config = dict(
    n_layer=10,
    d_model=256,
    n_head=4,
    n_kv_head=4,
    head_dim=64,
    d_mlp=704,
    vocab_size=8192,
    activation='swiglu',
    norm='rmsnorm',
    norm_place='pre',
    norm_eps=1e-05,
    positions='rope',
    rope_base=10000.0,
    rope_fraction=1.0,
    qk_norm=False,
    attn_scale=0.125,
    bias='none',
    tie_embeddings=False,
    parallel_block=False,
    init='normal',
    init_std_qkv=0.0462,
    init_std_o=0.0,
    init_std_up=0.0462,
    init_std_down=0.0,
    optimizer='soap_variant',
    lr=0.00355,
    beta1=0.95,
    beta2=0.99,
    weight_decay=0.12,
    lr_head=0.00668,
    grad_clip=1.0,
    warmup_steps=200,
    schedule='cos',
    final_lr_fraction=0.1,
    batch_tokens=65536,
    seq_len=512,
    doc_mask=True,
    train_tokens=207700000,
    steps=3170,
    dataset='wikipedia_en',
)
Each number is 500 + 40 x the weight over its row's rms, rounded and kept within 0 to 999. Layers, rows and columns count from 0. Numbers have three digits each. The size before them is the row's rms in percent of the matrix's.

# layer 5 attention key, 256x256, rms 0.0739, rows 118-127, columns 128-255
111:471485502489549560446543451444507477570457576512458563487523554532525482524537537497569464561477493559537502418511514492490449484459570472499543539497480514501441581435487479499431482552479523493492533403467491510523504508488425506458534564435461563440539475510478434446534434482510499457489450524521521455539509519562526517413518517459486551550554498500460551485551471433518535505398
116:542548465428583538455509552488470537512512583507471501504578525492501565479524505449516478539558480548476512451518498529506505451504560623476600486486437465449501486523504553486501409551426548492508539418516523507513476594518459503472558586535549517553515464465492550406473555546531564459519472506478451516499545535547479553519550535579470486475555513487486565497493445489546574458488
123:488500501403465524437456458496563467501481453567440495533516475557500472498481478458500463469591508494446544458527505503562454464471543542534523443541469500502499513471489491478399521529548466548531552446451448573506452558554495504423504481536512518498512451506510492542427509482519475543462535535485536542484503455535503462464510513551488538524429485481481488462514435544492454477459
114:605474477456521468557496481514479428518457520473434493494491492569510525557485514428454478442486496484511526513438518607515535488450491559471446525508501566568558448504515527489487563459547465523568542463431552535513485524489527478498472489451541560511457578516551482569505459498452533475483562489456519525408450488470477500576462528523452494504509464429531484479481518509422521594535
110:496421505534525482547505458513485529497524465503536492480539510494524408483488509525511496552489523452492430482475578536381505543407523530484522569510538467426488534473521422563504457559537534529506459432488514558459553485490500468536513463431464507453518555533547465484502468518455543433492498482491530532510520517463484478473494532415523460502483537451543540528537542386543496518455
113:498483522462550443492556440408462537558584468472514514407516477532532518427436531488447565474479504488517511469521540537441575469495599519485540531475382448497499519523524542496557458532446511478483503523563462510546512515565464529499558505513507553436411519460509454482456580574501436443458450444463515571552517513470462514549512489559541450521594446479505577460528482517449510481462
128:453548479467528531481464490554469611504504551451532511443523501473457525456420598476469532533480523483568395457562501411459474508477538505445553521522499404455495527536476519503524468522473536536525515455535438527487546422527496458461522497406486470499473472493486499531547480483463488524555438508526473478515524511473475530477521477477506486514524567511505470481527453539509471536434
114:463567540565499489545559562516505561556569546449463470510434518470540529451488479478487544526405543563502501494476482481444421551528480430558594434474523457476464532518506468478498485496476489508530489440489427442451485537489493530424514475468446520497521432533529519458532503484456505450516428426543516533577567442518496521481542535465509547455434465404499572501536421466470488518480
126:630424526539560528519435473473492606498510494512512471529561481492484533489579572453562511489479448512546459529516479588466437518439454493560447521521501509535504480528421487499509596506470513504506517474439599473484481475486500501519502530534565514504447565453511528539532467519531512448470404460509539509548432563414486543509461522525552523535557511468470521502426555545492515523521
122:424504511469513538487522496497498561511491498489479488450442505460524596474488556479490506531487528489553524491566571453455489516487566501477504545521424454602489474523463431483472458555513476480540476492580378528474526524554577481469485556482499485456471494474495472480631484542540548459512444473437510468511492432497505523516576498498562448550508496545523482448562557480459474537431
# layer 5 attention query, 256x256, rms 0.0739, rows 119-127, columns 128-255
126:495516501514482503536534508442521523545492473495485451387546539538562445529475545494563552472503451425517556496439486490565542463526514481510457470456466556430517530563470518502521465560560530502472474511535465483464519571502378485459556454570531538491508551553523494522490557467507538582509544521520518516573480434543470453483544507490548492544424520488491589506511444507539470460507
127:472564537526554542428456551466487502452503462515507462437489421483469480494453535481456476513510474563473473521515511542513487516509490516485478501604497522419535454554481450494526517526449511561600401526460481483543501544494419562490435521487549511493554517483425530527422531536541561424424571509452528518522498503494445463496539526537406453510490472457509464480474525469387568536490
121:487555555451488455457519464542482541433489530476556534535504502571481502501487495493496400462515540503453429451582522441482514477491561595487441520530497436461491504483556530547586472467558508499467507438439502531542523505423455534433408524463516540487514526497542506495450525546515494452534456544456545448534460494483525428501440519597496521526543479534592509459523531557426548535528
113:464438533441536499485617489479481473537510547478518500545481490491521412489518494490518535477438564428551495449506503466491468485501600493497495559457528521583420548470479596486467488467504469451477549463508494521451472528475501379505483481486501472452473519565509398470528473421489450532482466465509457487430526482550518453507481571458487514542522589502477537490502492521531452456447
111:542489497449455510540490432487488513514456521493480469472526501447457498465567553500523523481484488477546460490564490500523505527520551518505470482514428446448522446494437481474502506449525509518448443485532474470444501532460467419478525529562562507447479532494566480501460513522455508560448440563470547530564538515587502514619553487576463438498404432489515544518462511485487535487414
134:554436449574465490544525528521489555512481569444512492467540516512524468510482559522563521505564465432547536456412494508518488495555517483459566468473483521514485468539469514517568536532581554480505486559522509552537506534491478439532506540590511493440555484532497428451523486501503504526505458476549524475536556462566540457561544474491488527482463511525476543513524464459522420454455
108:445405501538504533526569549512541541535440490498496465494466563496583530458493477525607572510469519479520523471527487442466464483477554435452442472468502515546534592436602460462498497515437512495579509533534474470552511441468486491500522498501427472486507501503479518558485561477494467514542450485501503541433565441450470508488517452470465516509502498517437485545504461525513483487554
123:499493477455492493482531510527534552460508515489443482515542469536489476524501514529486523517528468480533557543496439410520568420476463531556547539459518489545493516466436530491501576437563527497428534513525492491504500419509492465491522444457491480451466493521558491409437442530516442479472483495491542474483473439546478448531468496552510536517493535497466546439557471434551419494545
129:520455514519491521550520437473502503500468545561427509475547478507468456558527490545540512535521555447483542443435517544553510438524549519535578468549486548452489520469548483488491492549519452522485511419521393493430514521569527479501554500566489495458497505501524456441520422457444529635467497521468507437481507487548492524530534454485509504569457546504471510546562502473518452477469
# layer 5 attention value, 256x256, rms 0.0811, rows 64-79, columns 128-255
091:488526515487538485504583436512564523499440476567438427529516471524519544486482514454510488538523409512465529485592490485456539502439597496484493440532560549492501527531442412464528480490578471468531497488466503535552485497509525513473593460512501486509473506447436473523491471511480619512498502453512603471492489473513442415493516546540522506468465501522569504417465515595478567575502
088:597547451463542416511541442492534547400546553472395441512558483413460530536468502481518458499467488472525496467524502517561527516529496506504441488525543577472496463427440520517467521479489541550564488449516520539541398539484489432500491532447510525557498530431515518493443514447486458505459500468525557498510527522522399474518526459497533549518471455537495537520476525479522435418540
102:402466523540497430488591509517431443475445504421514527495502476514525466532493527495551491543486507517536433485469522526460488507486501555568495575546606508519499486456463536539485562445397466456596490513501473548513488451522531508490497516526571453514446474501483447500440465484497488453483503421527430507466496591506493511491493497442474470414564456579429512499500517485535510482562
088:539467476545497496500456528436526469485492481561498482497503418523500446499467513512547426505469486514448473479504490552646494551480555498459502485507479583489566479553505482447531481509503513485513420534530452553537507534445511419467465534568457562475475595489514500490485512444399482565443514504427474443511457521475505493470461524508542552555451512474554438508489513533475514485507
097:490498509507488482519522498542512505510522474486444459466515490447554508532572426483504519533473550535476511510534475475499468539486496501505468460488440495477510545502497539508451498539476534539577466478510471442440496443554533497481497519424507551530508548529497495554437542471435522447446531553485467462467433485487473485506523492470495499474482534489501511517434521440605500541461
086:529535512511545413555507576450490520500528555549485471454534475452447506472519520467447487512503485524528513432542513511474470518488508542508455484514554509514610532446502516516496498450437561474486505457521496478536495540435456530467475521559489544488520491534483497487443522448446465555579429520500548468474526477536527445490536418536607465559466485476481562500528490514529514536479
086:503482468418518491546521498557527466582474491498569488553461487472480518447571483489510472454516539519481507507343512473495490550438550457546518584502549499473424532560571530454507513537513463526484461438514490440500482437502500478414504465477589550510544530510522554475492566478520494504557545548539520574438486527420464521501487494491441478448501535505513509448441510519534528567492
094:480487544428455501457451535486536544557556506498450514520504477568504531481466496449528537542430500496483571523499504493507465480557537493575534482490455475500505544511600484511480558492570591473472471526489508458431542500506484494493567536517521498463466474459486535513537479509525510518476538434543531486476494531422544555536507481455509507533534551471415452507516554487561494535507
100:485493560572458505528476442568482537539550496503593498560533518518566469520453475535520450458448463511545475517465491489538494553491521535503506522485531509486526514551487431456462505499570455431478509529531516561476553505498538586516559438511463448478544532486471457533544484477532482458474427542512465450482533533520502434503503478516513506564540527536463609434456504486507445502576
093:504449467519529484519530465491526619493477529451517461529526531447478509500514494503446470524450464502520409451535483490456494501523468573461508514488524501480495475507405511460457439545497460509546556462491560452466440489522490485533479453495540573505450563433568458493489495418454513465492505511500462509479471587479559562508506519512499465494483484611455559573465447441495475427474
090:558530446500521509585575505453429461482496508513508496477515482486517467519529578451499549428448520523491489526470538499583507451497429446470502595544497561516529504467462535492470510433452427552590485501516458542505447474428490500490510475474408549433513479539486444506491484510540531486513518434529430514488556510391462504514499457566515492500559415533520584470478496481461528530459
092:516480434444510525489469483461587470455481514504472549492548475506515492491487536481482437508511553465499587432436519476491486469584523500477585472582515462529489498444576486521526529549468528522511449537508414492476607503513481447497494484495551552574464481505508502480523527455436482504530502529513491542530479503469499592454480534491463472499501566502510491540542486526488477518534
086:485542530459509497482491447524481533491554506438452461477492460505581487453496535523464523445479514483571518436579508568443499450470490502537485519499627545524397509443544468495572521479494431481522531503460512550497521513476556482463511515561493470464577509512556458487475503486533543518498518444495508503494522475498555501551492521473452489525500489531524432475500417565449461443516
089:483505499438458401502486475447459498506602497491499536466496533588486512500464515573554514547521507484458534510593500485497487491520483515468478574493451520520548464489511561472488484473477552546452429480425516517568505509499480481446485462531490497515528518519428455501490553584467507543535532474537482571519437554467428498453520463489365479515438532495457457539492503534472459543459
093:525518459499503440487544527510492541409550464497476502489449500511484451491508504559443490507458503486525509457594465486457480500482480491445440447499493514548509469492541489462496515488514513536499499457511469496494519482503400586436538493530437525529492430481478472464501532513516552468517502498498544522468417515521434465448491549544471502480466519460542446501510518459552525526510
086:446434457534483484506444522485506480451476428452446544560539362501545493483564543476419570466556494475486489462428572548509470549443513566534472473467544516507492479526515477452501420515493546504536492448485508508520473469514511495485463473526514512466510579533487466515481507588457562488529498507479420506517497442476467442503540560459484502566508450544536561506523552533519521471447
# layer 5 attention output (transposed), 256x256, rms 0.0724, rows 64-79, columns 128-255
091:569547556578456517485477505499499532490528537444520497440543556511494511471490502549565468522442428469534550551521521493526510453506449455449532518545482419440530520512494533440486455519495517458527476428541475465533526543433458478492510549560512525473542571477564490528489596483533423462482495512513487576493492470500469419512506491497576497439473493525494481523437513499490504403474
085:485497505511481547545491598598512453556451430567549477491485557513501493462556489438470474535505510587453454636463490470468534499426492429459535532538483440478494536535548471537494486472475507456396487534453516452463494487439479531514456519526464476560474409522451495530504513504537530530495468515480373471519472547480579482474484491486500461467575501492527405483456499573397494486513
100:528539474479452492446484479493515499459533537505501432511461457488524463452453528508437526487518525514501480492515448514459513505551459491559516486551476537413492526566531508534522443478492495476448493560571507427537476534484524467511524464477505500500528518544471470481474471523547492466525590581457577537455509522458452488545533462439477497461525358525538481524507451451516496507516
083:511468478467566525468557442528501505511489459594469502515530589497531514437571486466480447486557469443539463545422548523421543560510494547535468415537497432538499519485471473485475552489544485467528495439504534470454473451552434513467485472504494512564458461508551429489527479475528479566501515412547532488526515552499548457610514513496490530523494454502494486486516472546562482512442
091:495527456547428500497488462512488435547526517498504539518479479546474577473461529509443435494453476464552563555477508486491532505538524527450478545554526517496436432435511479499420528500524506502447542510474528475558470525466500491497548593525573481567438508514458520538600548513493505547568518540554496495524507474537475521492554502495548536502452463525484549533488497557465473493500
082:452575515476599566447548491552497521445477400540497548587565552486546485469437480521524444464478488544461485470483477507506540481509497425485472463471483453509474527511482449428509539543500470530556501501490470499491548510460530489552505493493409546535457496485516530458462520547480567511505536487472464505551445537497535504509513596507540607435515551529512448460448538487520477402479
087:507507517565463566563440494466520528462469533468528505495459436502525544564471481542435479463476486497481538481570449470501546447485483571454461503508524483389485491560525470491421438523459500458575527547509538503521471436568485464486507511561497414510520513506466478481472454533448526513497485514510462505485412493524523568547461519545553511537466438555468495498513469513447526513482
090:490433488517479506579479495458485508539468527486469550513557441512549547462485495403451499555407512536582515471521485512547490431510471560460514514453532442493444469461439626510476467479473453506443514431562555486499459577605562447505551534515467465471548508508585456452508498539483425535515534541500502479503480462502527544506481522471486536473549512522520416503433449531543491559532
098:513566478481534431520464457496502417536488528465553463428447441496476478480551457460477559482509487461479510538600544528504496424427458467483472474469463485459512515554527501490543528484540534487464544478515556443493422454493498521535491451510437532492506480491554523481455496472471529415531505409500491502543554515531453496531421520523501479425566392518511522457445476454522530449559
092:477499505440468492462529555549502453525481538585476543474459509467546524510496537486529490490455549547456587518520426417524523473441520469457492515536480515504516460603463476510552483548478440585521459493503488493523482563514526598418498456509437474463529472493483504521442525490517564530451537537525474552516480499525458465596490516534498487503483490467474482452540536491564561559509
088:447509521399554470490505447556587500494468518531454500476473481515462506570510503496493499577552568493545462524462493462483542552574510555477492484550495502467493506514537492491532494525558488469436508556509509472609451528532476491433503503436539527565494525505467471482511415546555488524431523524478499517548435530484493467494490561531441550480533534501453474526525500477525430449473
087:492501478487508532533393442435451475488507425460498430581529454464463509501478529439515518445490491515484444595512447485470491504494461491527451545515455526465523524436522521523553479486481454511506542489540533528479487475456448441462462472485491445478445514505543533543478554539510393574527526483533548465528471568533452492480490524463509449534503454426491468410522453466526498450497
084:501522480455491496514444513451551542463457508517512414535467550529405442490496469443523506477509586479497498532443453442508525473510500543460547528428501506499528471521473479537539466472450559525572455498522488482439456454507439567535466479516549495548444466464480563536493512553546430428521493519475446573536555477492471495428534467516549515511470423564501495516481562545491465541499
083:518513482503484517526507554487503591521542470531498538533420523451515513482456471495512509452491450493501540454486464589585531520503427523599438522530572475533540539499543543594517492492414450517560475530456447508476461500488502466407471556451473466600452462467541510523552444475474413517555498490496468466523515519457554496525444476483507524518570645512471485474469411459547432516504
093:530500467472475525534492477528489475555486485500519539535566534498457495487486498505551516534560481436484513400563511501548512458537460524465471562571549495548491488517535491441494459501457477505490435528555569516548525469488529540412552467523472474522538515537495503564494476411520473489504449538511488574544554542510428454506539454554524554466443509520468505485465469565464434500491
086:561588503477482564480500461521476443567524544463462516496457538495515507532506473533510460489537551456528521467463476483404548487444471551443558506464506481493436571522451520460475526551496451485453550513490439537484449531500514459480506478478523514477487451447576468486521477480557510501595464534453539499467501515514492483495461473567518538477524484452516489507482510525581497517469